{
  "d_model": 384,
  "vocab_size": 17766,
  "activation": "squared_relu",
  "rope_base": 10000.0,
  "attn_scale": 0.0884,
  "bias": "none",
  "tie_embeddings": false,
  "init": "uniform",
  "init_std_down": 0.00214,
  "warmup_steps": 200,
  "schedule": "cos",
  "final_lr_fraction": 0.03,
  "doc_mask": true
}
Each number is 200 + 20 x the weight over the matrix's rms, rounded and kept within 0 to 999. Layers, rows and columns count from 0.

# down: layer 13 MLP down (transposed), 1920x384, rms 0.0717, rows 1315-1383, columns 288-335
# up: layer 13 MLP up, 1920x384, rms 0.0728, rows 1316-1384, columns 288-335
down1315,208,191,172,233,210,179,177,196,194,172,195,202,166,201,215,198,178,175,187,198,199,221,203,185,185,213,176,184,197,181,231,210,228,234,169,202,200,200,206,190,221,183,194,196,180,148,166,209
up1316,156,194,187,197,205,194,198,205,247,187,190,221,231,199,216,199,183,236,228,210,196,168,192,214,198,166,186,206,218,200,203,187,167,184,187,203,211,158,153,193,179,220,175,169,195,176,185,188
down1316,199,239,241,227,199,204,234,184,199,213,193,206,216,182,221,204,195,173,185,214,199,189,193,219,192,188,201,172,193,197,221,215,190,204,177,232,162,190,190,154,200,178,187,188,194,188,209,181
up1317,235,201,200,159,178,225,212,200,209,175,208,191,171,180,212,182,177,224,214,177,210,217,197,204,188,185,203,172,185,207,188,165,175,193,214,196,177,208,221,180,206,197,199,212,207,156,181,231
down1317,234,201,187,203,214,201,187,186,186,199,238,217,220,178,191,233,180,160,172,185,178,219,141,189,191,211,202,194,235,200,194,182,223,228,175,227,236,189,188,191,240,195,179,188,198,193,233,186
up1318,191,213,173,205,205,218,201,187,192,205,225,193,230,181,215,179,186,164,235,188,214,182,231,191,193,206,201,190,189,169,205,186,184,212,199,199,207,208,254,223,160,181,194,185,212,208,197,175
down1318,199,241,220,177,234,168,237,208,205,164,215,168,228,176,206,241,236,215,221,208,207,183,201,221,227,228,203,213,204,171,210,195,216,191,213,224,183,206,206,187,185,215,195,161,204,203,197,206
up1319,225,190,199,215,232,185,198,193,221,222,167,223,190,202,193,208,224,192,195,205,208,185,177,206,212,174,186,191,212,214,187,197,189,201,191,224,194,196,215,226,203,212,225,205,226,215,213,215
down1319,172,213,175,192,206,215,197,190,209,168,166,266,227,216,203,194,193,201,219,220,184,199,195,219,176,180,209,211,200,214,210,203,187,203,208,181,183,200,199,187,217,181,232,202,191,165,176,195
up1320,201,223,241,190,195,184,221,217,222,211,175,215,169,225,211,192,181,187,176,200,227,179,181,193,229,183,189,196,197,232,195,211,205,168,225,190,204,208,177,221,226,185,216,188,216,184,175,190
down1320,206,162,175,189,252,213,195,225,192,198,199,187,200,182,179,186,184,206,221,190,209,199,196,190,212,227,178,179,206,199,179,204,183,198,184,203,231,232,200,201,210,219,191,177,210,173,198,198
up1321,232,255,175,235,208,201,216,260,197,224,192,203,201,215,196,202,164,192,247,200,220,170,219,175,201,231,224,176,168,231,231,168,191,214,188,200,218,187,190,223,173,174,174,210,215,178,193,217
down1321,192,213,202,184,190,194,234,219,236,212,203,165,205,190,224,221,176,200,221,199,157,223,143,235,184,235,210,201,179,197,224,235,175,207,186,185,199,216,193,192,191,188,188,187,215,135,203,205
up1322,219,230,211,199,193,197,208,243,204,233,239,231,210,198,192,185,179,187,175,194,180,194,190,200,218,225,191,178,183,244,200,221,177,199,223,209,225,192,191,230,175,196,222,214,223,205,212,188
down1322,198,168,189,196,233,207,180,196,215,196,204,67,189,200,212,195,217,222,202,222,126,221,201,206,189,199,183,201,205,199,196,192,228,193,183,184,195,201,202,209,176,205,205,179,188,200,172,245
up1323,198,192,202,216,162,180,244,185,180,209,204,233,176,175,178,203,173,144,206,190,185,198,237,199,183,246,234,182,195,186,205,215,228,204,188,160,182,226,242,179,225,172,224,180,190,180,142,204
down1323,220,216,214,199,165,209,179,191,211,195,224,215,206,209,149,197,192,189,216,249,198,223,211,234,154,199,203,250,169,164,240,182,216,167,154,218,211,207,250,214,201,169,252,186,209,218,206,202
up1324,199,167,229,233,204,201,160,164,232,201,195,207,158,232,196,225,166,195,190,177,219,174,184,186,212,200,205,173,223,199,200,215,225,252,195,171,197,243,235,202,179,166,171,186,221,232,210,213
down1324,184,183,245,201,195,187,190,210,245,205,204,156,186,180,188,192,233,214,225,179,203,144,219,205,205,252,212,228,233,205,197,215,208,182,206,171,215,181,186,210,226,223,179,215,204,200,209,168
up1325,178,210,197,195,227,199,210,151,194,209,224,194,172,213,196,219,220,214,216,194,163,197,224,183,180,209,207,187,166,219,214,190,196,188,176,194,172,213,200,222,141,210,183,223,211,211,194,168
down1325,192,185,185,199,200,213,180,196,208,168,183,195,194,216,216,196,190,208,159,193,177,222,223,206,187,218,189,180,208,229,198,243,214,219,212,190,207,232,200,189,206,177,171,165,200,197,176,193
up1326,181,177,177,164,205,189,181,209,154,199,213,213,214,202,213,208,185,243,200,175,183,205,247,208,229,240,214,264,207,215,199,235,180,215,205,179,210,205,214,201,204,193,209,211,224,198,178,204
down1326,190,219,158,196,198,171,169,207,213,192,212,271,164,191,216,187,204,208,170,214,165,197,174,174,203,212,223,240,184,195,161,220,188,179,218,173,168,193,213,173,190,194,154,192,213,201,185,182
up1327,206,164,180,192,204,213,176,208,195,163,164,163,179,230,184,222,229,196,195,176,223,191,201,213,211,177,175,186,193,198,203,202,187,216,213,197,161,158,188,190,192,184,205,205,200,176,201,203
down1327,197,169,233,213,179,169,172,211,236,234,189,163,245,190,160,201,226,179,236,174,204,181,212,174,183,171,218,216,166,167,192,193,190,224,181,230,204,166,203,202,216,189,186,193,182,178,203,202
up1328,178,189,219,193,206,157,171,235,216,158,179,223,221,187,192,215,188,192,235,206,210,153,172,203,184,178,191,200,222,192,236,177,162,207,209,171,202,234,203,221,210,227,203,199,190,202,218,147
down1328,172,219,211,170,218,164,218,209,209,180,207,196,197,221,188,201,186,173,246,170,186,199,148,203,199,206,219,204,186,195,157,245,252,220,187,231,225,232,231,230,217,224,238,205,204,215,198,209
up1329,201,211,180,200,233,189,208,234,207,209,200,173,238,222,200,234,174,162,186,188,208,222,190,196,186,206,192,200,216,194,209,171,188,197,229,200,193,163,230,197,175,189,208,197,214,205,205,188
down1329,204,211,199,216,192,215,219,199,197,183,189,136,206,216,186,205,198,202,208,183,202,194,196,190,217,209,194,184,190,217,169,189,185,240,198,201,151,211,240,181,211,193,235,180,205,195,177,206
up1330,212,190,209,176,199,204,191,209,163,215,203,221,143,180,220,178,217,216,216,201,217,167,184,217,209,223,179,211,200,207,229,223,179,199,218,203,203,198,222,220,197,184,195,198,224,203,213,186
down1330,192,219,206,227,204,179,197,185,189,203,174,204,176,182,234,179,227,167,226,252,158,221,195,241,217,187,213,201,190,231,248,198,207,208,194,170,180,218,216,192,231,198,142,202,209,188,199,244
up1331,246,205,176,181,200,181,246,194,173,229,227,197,234,194,203,197,223,231,172,208,197,187,212,196,173,192,219,200,174,176,195,201,165,225,181,210,209,210,190,212,192,212,210,193,178,242,201,218
down1331,190,210,191,187,200,175,193,208,229,217,197,172,228,212,213,216,194,208,182,206,228,202,160,181,228,196,196,204,231,202,192,193,204,179,181,238,229,214,174,213,199,186,176,212,207,211,235,217
up1332,203,202,239,206,208,195,191,220,213,198,252,182,220,192,199,163,174,205,174,179,234,222,184,216,187,207,199,197,198,205,177,186,182,169,216,222,213,217,222,188,223,216,198,187,184,214,194,221
down1332,213,166,187,201,176,208,199,175,193,179,184,224,221,192,207,177,210,199,204,213,189,188,185,216,215,208,196,221,209,183,208,206,195,184,211,198,221,195,186,190,176,171,179,187,191,220,237,189
up1333,175,183,217,195,179,200,201,223,211,195,215,179,188,187,221,216,177,234,165,205,191,182,212,182,251,191,200,198,180,195,185,154,190,234,181,153,184,186,224,221,211,187,196,147,223,193,187,186
down1333,188,191,208,189,209,224,228,211,230,186,199,227,179,192,197,195,222,223,163,217,215,166,220,199,227,210,219,212,176,185,226,192,159,224,183,163,235,164,200,215,195,173,179,235,229,163,194,206
up1334,226,203,172,229,207,194,207,229,199,203,219,210,238,231,172,238,156,192,204,183,203,256,234,203,167,195,170,245,208,204,161,227,182,171,190,190,186,186,205,215,260,247,196,204,202,195,167,160
down1334,173,179,207,185,167,182,193,186,231,186,205,244,197,201,173,196,188,218,197,170,194,204,224,184,180,196,170,205,193,191,197,221,195,214,193,169,215,202,184,210,194,231,202,194,208,225,201,212
up1335,196,193,235,205,195,191,198,197,202,240,187,237,160,165,189,195,197,213,195,169,213,232,202,230,174,193,180,175,217,174,205,224,248,188,206,177,210,201,184,223,197,211,222,209,246,199,185,235
down1335,194,220,190,208,194,244,186,193,178,200,187,242,175,212,210,207,211,196,253,223,223,193,218,210,255,183,218,210,202,181,190,180,218,227,199,207,183,205,184,212,189,214,208,234,221,202,230,203
up1336,204,207,192,211,206,206,217,159,210,214,211,198,177,234,193,177,143,232,187,186,180,250,183,189,233,215,211,168,186,169,226,185,200,216,223,204,184,206,190,203,220,194,199,164,196,213,188,210
down1336,169,211,198,210,201,188,197,170,184,209,226,152,200,223,179,193,190,222,212,185,222,216,180,216,159,213,196,197,190,190,195,205,208,184,208,205,214,200,193,207,196,189,189,210,226,207,194,219
up1337,196,230,216,187,194,185,227,198,211,186,181,183,212,205,209,228,210,181,228,202,225,234,213,187,212,219,204,177,201,192,220,184,205,210,189,179,203,202,217,182,158,189,163,195,200,176,216,212
down1337,208,194,188,185,208,211,208,201,182,197,194,111,196,191,188,177,184,203,198,233,200,185,223,182,220,218,209,216,207,198,201,203,205,200,208,191,197,192,193,186,195,184,199,190,179,219,206,221
up1338,208,173,208,207,227,210,194,190,204,192,205,206,208,226,199,171,215,208,159,175,219,199,205,177,176,212,201,187,191,190,205,208,221,199,150,160,185,204,199,215,207,203,211,201,174,193,189,228
down1338,201,203,189,194,243,211,200,176,197,193,222,186,193,207,215,196,195,210,167,206,230,198,180,241,175,193,184,205,196,205,186,195,219,156,197,203,198,216,216,237,191,210,231,171,196,181,204,207
up1339,212,188,195,212,233,168,171,176,189,165,217,228,207,192,199,194,176,183,189,198,222,178,215,178,250,216,202,190,248,200,214,177,206,195,215,167,204,171,227,222,206,195,189,240,222,211,187,177
down1339,205,175,219,206,207,198,208,199,174,156,196,136,202,215,193,202,176,173,209,223,210,203,168,212,214,209,194,188,211,236,191,207,193,200,200,168,208,189,177,215,204,200,207,195,212,197,187,221
up1340,202,213,210,214,216,210,219,201,171,207,193,164,200,220,179,225,215,223,204,170,196,212,198,198,205,186,215,204,208,195,183,220,216,213,198,195,219,237,233,171,188,214,205,191,211,223,198,207
down1340,201,186,207,195,207,227,226,206,188,210,236,154,196,166,208,191,188,202,192,185,228,208,186,184,198,230,201,181,179,220,211,214,176,161,238,207,166,189,215,203,232,202,199,216,209,206,197,199
up1341,193,188,200,201,185,200,210,215,217,227,198,246,209,204,194,214,220,221,177,238,184,223,206,203,195,204,170,181,196,215,228,196,194,185,199,177,207,201,216,182,183,203,194,165,181,197,190,200
down1341,204,181,206,219,209,197,223,176,208,265,196,193,191,194,168,233,224,208,209,191,167,186,226,214,173,180,233,182,165,223,246,205,207,209,226,197,185,213,177,187,193,191,181,214,192,190,198,198
up1342,214,193,179,207,197,221,195,230,203,202,217,198,200,248,178,202,222,194,199,180,179,221,185,177,216,210,191,197,205,198,192,198,194,169,206,221,198,213,202,158,183,229,179,197,190,187,174,230
down1342,216,205,222,208,201,223,172,188,192,203,184,199,184,228,195,190,204,179,191,205,247,170,194,193,205,230,218,174,175,184,216,199,192,229,192,177,214,213,216,224,224,192,203,195,212,221,192,213
up1343,183,198,177,200,210,184,191,203,210,179,201,213,189,188,168,218,158,205,206,161,206,192,192,234,199,166,193,178,198,192,196,215,211,184,235,220,164,190,171,204,254,201,197,190,203,201,222,185
down1343,203,195,201,202,188,208,181,196,221,213,200,239,213,194,216,165,182,188,168,220,198,184,226,198,243,244,197,249,199,202,199,218,221,185,189,217,176,209,188,173,197,192,199,209,195,176,211,234
up1344,199,172,201,206,187,198,191,193,186,182,206,213,171,209,205,217,200,164,219,219,181,180,195,213,199,178,211,225,212,222,197,201,249,180,157,188,188,236,212,194,190,203,192,185,180,202,190,200
down1344,204,211,191,247,193,201,217,171,195,205,203,124,227,177,193,200,171,219,163,186,247,201,192,186,165,215,183,193,224,187,204,176,205,208,191,169,199,208,191,180,188,206,173,211,237,176,220,221
up1345,195,228,203,212,195,170,195,197,226,199,187,182,208,183,209,180,210,204,160,202,249,209,225,202,214,184,188,244,204,226,202,186,160,198,183,212,221,194,212,192,207,194,211,164,201,204,204,202
down1345,198,206,214,190,227,227,225,206,216,198,167,217,214,193,241,206,171,183,200,189,221,228,163,207,221,184,217,176,174,219,209,199,207,199,191,202,164,194,184,213,180,230,178,212,217,208,216,202
up1346,181,205,197,209,231,199,206,177,192,193,188,206,178,187,174,181,201,214,220,200,191,196,184,181,185,175,195,237,216,198,194,198,164,201,191,217,208,211,196,196,233,215,212,225,209,208,215,220
down1346,205,160,207,171,205,177,176,219,195,208,181,217,195,184,207,182,220,192,178,197,194,224,171,221,218,211,226,208,214,189,204,203,206,178,215,195,201,196,234,207,175,212,190,197,220,181,187,210
up1347,186,196,220,169,242,192,207,210,210,166,202,195,198,181,218,172,211,215,211,193,205,189,213,204,194,173,221,183,198,208,165,187,195,193,206,191,222,181,187,199,163,214,183,187,240,154,197,175
down1347,190,203,194,182,222,187,200,184,224,215,219,217,208,192,193,189,205,206,187,225,175,185,176,247,183,157,203,239,170,212,195,189,207,219,228,146,186,214,218,185,175,228,212,161,222,180,205,200
up1348,198,165,184,212,194,173,193,209,198,179,201,187,176,195,181,218,158,207,206,186,184,194,195,211,222,187,204,198,199,211,212,190,200,214,215,206,221,200,157,219,160,230,167,210,195,195,163,191
down1348,206,194,212,205,178,189,182,177,213,223,176,229,210,201,211,176,179,200,181,183,131,185,184,223,182,181,207,224,173,227,209,191,206,194,226,192,187,196,221,204,206,191,206,214,193,204,214,194
up1349,185,222,181,190,196,244,189,189,212,197,205,212,241,192,163,169,185,234,176,195,227,174,223,207,186,196,217,199,234,211,174,179,164,205,230,192,208,201,218,233,189,188,197,200,191,187,209,184
down1349,209,199,215,163,202,224,155,211,213,207,208,251,184,231,245,241,204,193,213,199,168,182,212,218,217,171,167,216,212,211,205,184,191,204,191,227,205,190,236,226,201,198,170,178,168,180,166,234
up1350,130,219,197,194,235,183,205,172,160,170,179,204,216,216,227,183,207,206,160,208,202,219,213,215,194,212,219,205,229,202,206,189,194,192,195,193,171,223,205,165,193,188,208,220,189,166,183,216
down1350,184,224,223,222,189,202,218,190,192,165,178,176,209,216,197,196,206,221,187,184,225,188,206,194,207,213,239,197,190,213,211,157,174,216,192,227,206,183,222,194,235,205,166,167,200,218,218,190
up1351,178,155,213,222,153,198,177,233,205,216,171,200,207,219,210,183,194,178,188,231,238,171,208,177,202,179,213,221,179,213,135,196,198,211,168,203,234,211,196,202,209,219,190,194,198,252,198,193
down1351,224,187,202,221,215,177,193,212,161,178,220,159,199,247,180,195,206,219,238,156,216,226,206,210,166,222,171,185,184,161,178,204,195,207,185,176,184,194,170,166,209,163,198,211,213,186,161,214
up1352,167,213,205,204,201,178,223,174,203,167,207,154,209,192,215,167,212,238,212,206,219,202,216,205,200,217,182,207,188,201,210,170,184,211,201,217,155,204,243,187,185,181,214,221,228,239,177,230
down1352,203,194,180,216,229,175,200,195,214,169,221,206,186,200,196,197,190,174,181,216,194,195,189,213,163,201,210,167,219,188,204,187,185,209,184,181,227,216,200,202,208,187,195,185,188,182,196,188
up1353,202,204,206,149,231,215,194,179,183,219,207,216,190,188,225,179,220,203,183,181,238,204,163,228,229,208,191,186,164,214,214,218,212,167,191,192,188,199,245,214,216,222,221,171,177,211,180,178
down1353,214,209,226,248,161,178,222,171,195,189,194,182,231,212,164,200,172,220,229,211,218,239,178,171,194,227,200,225,175,211,209,182,160,178,191,170,201,178,219,193,217,182,145,197,194,169,254,193
up1354,198,206,200,225,177,211,189,195,145,203,245,234,201,206,189,207,203,231,202,205,179,218,187,205,178,186,202,205,207,186,163,246,188,200,209,206,227,210,201,192,212,188,230,229,210,195,188,205
down1354,177,211,185,209,198,202,195,197,182,188,216,242,194,189,186,191,190,159,182,196,187,214,213,202,189,201,203,136,180,181,227,195,227,218,189,212,217,212,222,189,154,167,173,242,186,230,199,201
up1355,225,205,212,184,192,217,190,233,216,203,202,176,209,246,219,171,185,193,193,224,213,203,188,242,249,153,191,193,203,182,233,194,207,211,184,170,210,216,200,179,204,180,181,212,204,231,235,189
down1355,190,192,199,209,197,204,169,225,213,229,189,178,165,180,217,215,206,208,172,189,203,191,197,221,191,183,200,220,178,208,221,252,210,225,171,201,222,209,182,205,208,184,163,179,196,214,193,208
up1356,227,215,220,197,209,215,217,199,217,225,217,239,197,218,198,200,197,200,185,203,193,192,198,195,197,202,214,189,192,187,195,192,234,184,186,213,189,202,212,203,216,226,218,229,174,232,212,213
down1356,206,203,214,200,233,206,164,204,197,209,206,118,228,193,230,187,230,191,189,210,198,199,187,197,202,206,203,203,195,204,206,219,214,175,180,202,213,234,202,200,208,171,201,214,223,207,152,222
up1357,206,220,237,228,259,219,195,177,207,217,203,216,187,227,195,183,197,199,208,201,237,197,171,173,187,251,190,206,191,167,217,203,188,236,200,204,193,193,198,207,234,216,289,181,182,193,181,238
down1357,184,209,183,237,221,230,195,181,236,161,179,226,171,212,190,215,205,224,173,236,218,193,198,180,211,189,235,176,198,173,215,211,196,188,189,190,193,226,210,206,204,161,214,214,222,178,206,197
up1358,214,177,204,215,211,200,167,215,185,210,226,221,190,202,200,212,225,175,183,188,229,214,198,214,198,195,218,181,235,202,175,174,186,225,159,199,246,209,216,247,161,210,203,208,205,173,196,180
down1358,224,168,219,220,193,228,219,210,161,224,201,152,198,222,222,205,204,209,165,175,186,224,195,222,220,198,191,223,213,199,217,209,185,174,184,233,194,242,206,219,202,207,213,215,197,201,222,254
up1359,190,215,228,177,194,158,200,196,194,208,208,217,211,200,248,222,181,240,228,176,228,217,203,231,215,212,209,241,192,218,185,189,180,186,208,170,184,160,209,230,200,205,217,186,196,207,208,166
down1359,220,206,207,206,183,196,198,206,189,189,232,224,241,173,169,200,187,199,197,178,193,212,175,190,190,177,170,193,194,174,187,195,196,199,241,207,195,179,196,178,222,185,184,193,210,188,201,177
up1360,198,202,188,189,224,169,203,196,208,190,208,204,225,213,194,201,224,212,202,212,206,192,199,190,222,204,206,197,215,215,173,205,191,172,190,243,231,164,217,201,185,210,208,150,176,194,185,232
down1360,224,219,189,184,195,192,173,190,174,210,225,173,179,217,218,200,204,210,183,193,212,198,185,205,212,203,232,221,199,206,221,205,210,181,184,204,216,175,199,187,210,177,169,160,209,191,209,192
up1361,177,197,224,201,207,188,195,205,186,222,175,211,176,201,204,190,186,197,204,194,221,187,199,205,200,213,211,189,204,194,194,211,233,192,216,184,210,220,190,183,241,170,194,199,196,189,180,190
down1361,198,205,185,205,224,199,197,188,185,193,172,203,210,174,198,175,202,196,209,195,217,165,181,202,239,218,180,180,187,207,180,199,189,201,205,211,205,209,202,168,196,209,179,196,178,228,207,189
up1362,221,196,234,188,202,182,218,239,184,172,210,205,196,204,162,177,167,166,189,225,181,217,219,189,212,212,186,162,199,168,192,211,198,198,204,163,221,210,161,201,190,227,158,174,191,186,220,247
down1362,191,212,198,209,212,198,211,192,199,172,204,209,185,175,192,169,213,193,195,198,208,186,194,188,192,203,205,195,200,203,202,206,212,214,189,228,194,207,219,218,214,194,170,193,192,196,166,197
up1363,173,191,187,179,223,193,218,220,189,216,221,213,178,199,196,202,168,175,216,227,192,176,205,186,185,208,179,199,190,177,182,191,253,204,201,202,186,227,184,200,160,206,152,193,222,198,179,200
down1363,193,196,177,163,211,212,204,200,202,209,189,222,178,222,208,187,184,205,188,181,169,196,209,203,204,194,218,176,191,209,219,205,204,196,222,199,222,190,205,194,204,176,175,163,214,209,195,205
up1364,220,187,192,186,222,216,159,194,194,204,204,233,206,205,216,187,206,231,211,195,186,200,168,208,189,200,159,184,188,183,188,182,187,177,195,193,229,206,195,182,193,184,196,185,180,183,217,190
down1364,205,200,199,208,166,212,213,182,179,172,196,175,199,140,186,215,190,140,214,190,163,184,217,197,212,182,190,186,222,206,210,167,186,218,191,220,197,201,214,246,190,197,209,211,208,230,187,208
up1365,208,182,254,213,168,173,229,198,234,189,221,198,192,242,191,223,203,167,200,200,225,200,222,198,188,222,209,183,191,175,190,205,151,225,229,199,172,210,179,195,196,199,212,204,197,212,201,211
down1365,209,191,240,237,211,203,201,188,180,233,192,230,175,203,181,192,206,201,213,197,183,189,209,223,210,206,245,181,184,184,224,210,187,211,190,182,180,202,192,204,194,212,194,233,181,205,198,229
up1366,191,198,163,171,230,212,205,179,198,211,212,218,190,250,158,218,188,204,203,211,232,192,179,223,208,225,238,190,203,223,209,209,205,208,234,199,192,194,216,227,234,222,176,206,201,258,167,221
down1366,192,197,232,188,229,181,211,216,205,211,176,188,195,167,217,192,212,200,177,197,244,201,217,172,219,207,218,212,192,189,206,177,175,192,192,184,197,184,229,222,216,198,163,199,221,197,162,228
up1367,184,175,232,232,192,185,227,177,230,250,196,168,192,218,201,201,169,198,207,183,202,204,208,182,210,190,172,213,209,247,177,218,190,229,218,191,202,193,235,193,209,224,193,199,198,201,178,211
down1367,244,168,196,177,215,215,189,208,184,184,179,146,188,212,211,196,170,188,161,184,179,195,180,203,191,200,212,256,223,224,189,204,187,216,198,205,199,188,211,202,195,250,159,221,201,186,189,234
up1368,210,203,180,205,199,198,240,210,196,205,188,174,224,217,212,196,199,212,242,183,234,206,230,206,203,206,202,211,211,212,187,220,212,213,197,194,180,165,179,195,193,206,239,197,193,205,212,204
down1368,210,209,185,216,201,202,224,193,175,190,185,147,210,200,239,209,243,206,155,159,206,206,207,174,215,176,219,194,217,190,223,198,211,199,170,193,229,162,174,208,224,207,174,202,189,187,201,200
up1369,190,182,217,170,202,193,188,197,171,206,189,209,197,216,200,201,190,202,185,191,202,183,201,216,225,205,203,185,221,211,228,204,227,224,159,186,172,183,142,211,200,166,236,242,203,231,204,186
down1369,187,216,221,208,181,198,167,190,220,246,182,217,212,191,201,189,193,191,202,207,188,207,180,191,178,184,195,179,213,177,194,176,202,182,188,177,193,170,270,206,230,233,185,172,188,210,211,209
up1370,200,175,235,219,205,229,196,225,222,235,196,196,204,172,202,221,180,193,187,195,198,169,207,195,177,182,185,218,193,232,146,208,222,223,197,209,221,171,170,217,218,208,224,182,228,203,190,194
down1370,189,160,187,208,227,220,191,183,215,224,196,172,192,166,214,211,212,209,195,204,205,154,183,194,214,203,216,188,163,195,183,210,195,181,214,175,186,203,181,206,178,222,210,203,188,228,190,198
up1371,216,202,183,202,194,215,187,204,241,199,208,163,185,186,178,199,193,204,195,153,238,183,208,177,235,191,214,225,198,206,220,208,228,212,184,187,198,190,187,201,189,209,231,188,209,175,204,157
down1371,175,182,180,186,192,170,205,140,204,213,175,197,206,190,207,229,165,187,188,217,200,203,218,124,172,253,239,220,204,191,186,211,210,182,166,198,209,208,204,186,215,219,217,228,186,221,160,198
up1372,158,191,206,173,170,200,203,152,226,174,215,189,209,226,228,178,151,174,222,192,190,199,214,202,191,195,176,175,227,196,208,221,224,218,200,194,180,213,201,195,235,209,213,219,211,206,175,195
down1372,181,204,205,222,226,216,224,227,216,187,194,229,197,207,229,191,156,216,192,234,176,207,187,213,173,220,200,167,223,165,194,216,212,218,229,221,169,175,206,208,191,225,204,212,192,181,194,206
up1373,221,195,229,239,209,186,205,196,206,186,202,175,190,197,198,205,178,186,235,198,172,175,210,245,217,233,223,199,236,192,171,234,191,178,214,151,188,166,180,174,203,161,217,197,197,222,195,181
down1373,174,184,190,209,199,209,204,152,214,203,207,171,190,241,224,220,223,210,192,219,179,175,191,191,238,226,178,193,288,187,235,206,193,176,193,190,202,174,226,230,223,208,230,150,245,185,214,237
up1374,188,233,197,198,203,193,216,214,160,205,147,224,235,205,200,222,193,196,186,218,206,207,245,198,196,207,182,210,186,190,182,229,181,210,203,182,218,208,157,154,177,196,222,188,193,213,234,204
down1374,190,192,210,215,225,226,207,198,200,200,198,207,185,179,225,158,187,188,259,184,188,197,162,191,199,181,229,206,212,224,185,213,177,217,189,198,248,191,220,204,205,175,196,200,184,206,200,205
up1375,201,222,198,170,192,228,211,197,182,197,165,214,206,188,224,207,177,183,161,233,239,225,184,174,206,196,215,231,225,222,158,197,237,212,210,201,208,168,220,167,189,210,235,199,196,184,172,196
down1375,185,201,220,195,257,220,192,205,204,215,238,97,173,204,192,216,195,205,219,199,194,185,168,190,189,217,206,187,206,266,206,218,194,198,171,203,199,213,212,205,167,211,175,196,179,181,179,187
up1376,167,201,221,220,205,207,235,202,235,194,197,196,237,195,199,204,162,182,225,213,188,210,180,166,243,197,189,220,201,223,190,178,195,229,205,226,190,251,223,193,216,193,236,200,175,217,189,172
down1376,225,187,187,208,240,215,215,192,184,195,206,161,240,234,199,190,189,179,172,241,163,208,192,218,198,198,185,193,235,210,209,191,202,197,189,194,175,211,186,238,192,199,224,184,196,206,216,196
up1377,212,201,219,240,267,213,209,184,186,215,224,199,220,212,215,213,229,217,221,205,244,221,210,227,195,206,184,237,176,161,170,200,183,179,173,192,213,191,240,219,192,169,227,181,213,221,176,173
down1377,191,166,170,183,171,209,216,203,221,209,207,192,185,236,177,169,195,186,212,229,249,191,239,194,169,199,217,202,180,210,159,226,191,215,180,191,175,233,203,192,233,204,216,173,222,221,201,216
up1378,200,215,202,192,230,146,197,206,216,203,245,225,183,193,202,148,219,186,180,166,214,210,186,172,201,208,206,189,208,210,153,205,196,225,180,206,191,207,191,208,223,203,206,209,173,215,168,171
down1378,216,219,205,194,199,215,194,193,188,185,213,202,207,194,225,210,187,178,211,210,204,191,193,223,177,187,203,222,170,195,197,187,207,226,163,179,166,232,197,202,164,201,241,224,218,187,231,189
up1379,197,178,230,182,208,186,183,213,185,191,234,166,185,190,201,185,203,211,196,238,210,197,202,188,221,214,209,180,196,222,191,200,206,180,195,189,174,208,212,207,214,213,246,205,205,202,210,170
down1379,202,174,205,191,196,195,204,199,191,222,193,91,216,181,206,202,206,195,210,222,239,177,218,198,219,190,164,227,167,179,193,198,213,215,207,213,229,214,200,209,188,201,182,185,216,197,187,214
up1380,205,216,231,204,198,217,191,199,197,206,225,195,213,187,165,159,222,226,195,203,182,195,194,192,181,181,205,188,198,215,163,230,210,165,216,215,183,202,187,212,186,218,218,212,218,200,180,204
down1380,216,196,201,175,200,155,173,196,209,181,181,206,208,182,205,172,184,213,158,179,230,203,215,172,201,193,198,192,182,222,180,207,184,203,193,180,197,207,197,203,188,218,215,169,208,195,179,201
up1381,207,225,204,195,193,210,214,184,200,183,235,209,184,221,196,202,169,225,214,182,214,213,180,196,171,182,216,190,196,205,221,216,192,214,182,225,243,221,215,234,199,207,200,192,161,172,208,226
down1381,191,225,195,218,209,193,223,239,202,173,159,218,203,194,183,190,211,203,227,178,186,230,156,222,225,201,254,182,177,173,201,192,225,210,205,215,181,211,226,181,191,144,202,165,227,208,229,180
up1382,226,243,213,187,188,157,243,206,144,153,234,207,179,236,175,222,203,221,197,174,200,177,230,184,210,193,190,181,196,165,221,207,196,206,204,220,203,226,205,185,211,232,231,169,182,218,211,202
down1382,218,213,212,228,226,183,153,201,165,168,223,174,177,187,238,183,162,221,221,165,221,189,180,199,199,190,187,224,205,172,209,191,206,203,245,207,195,174,204,202,196,220,197,152,204,170,219,222
up1383,177,217,208,177,183,215,188,213,209,237,216,194,209,173,209,145,187,177,227,234,181,195,196,227,196,211,201,189,211,201,173,212,215,217,161,191,195,214,200,184,247,176,193,223,206,193,212,148
down1383,214,255,199,207,227,169,182,193,184,226,203,154,205,208,213,187,214,183,207,210,195,203,250,171,244,241,183,230,232,225,216,218,174,187,176,215,219,233,224,214,190,172,211,233,196,227,205,197
up1384,203,241,191,191,214,163,217,204,174,229,179,221,191,198,216,188,193,184,184,239,203,199,224,227,238,189,197,205,190,202,167,183,200,204,214,164,223,195,217,188,222,206,187,205,215,223,207,248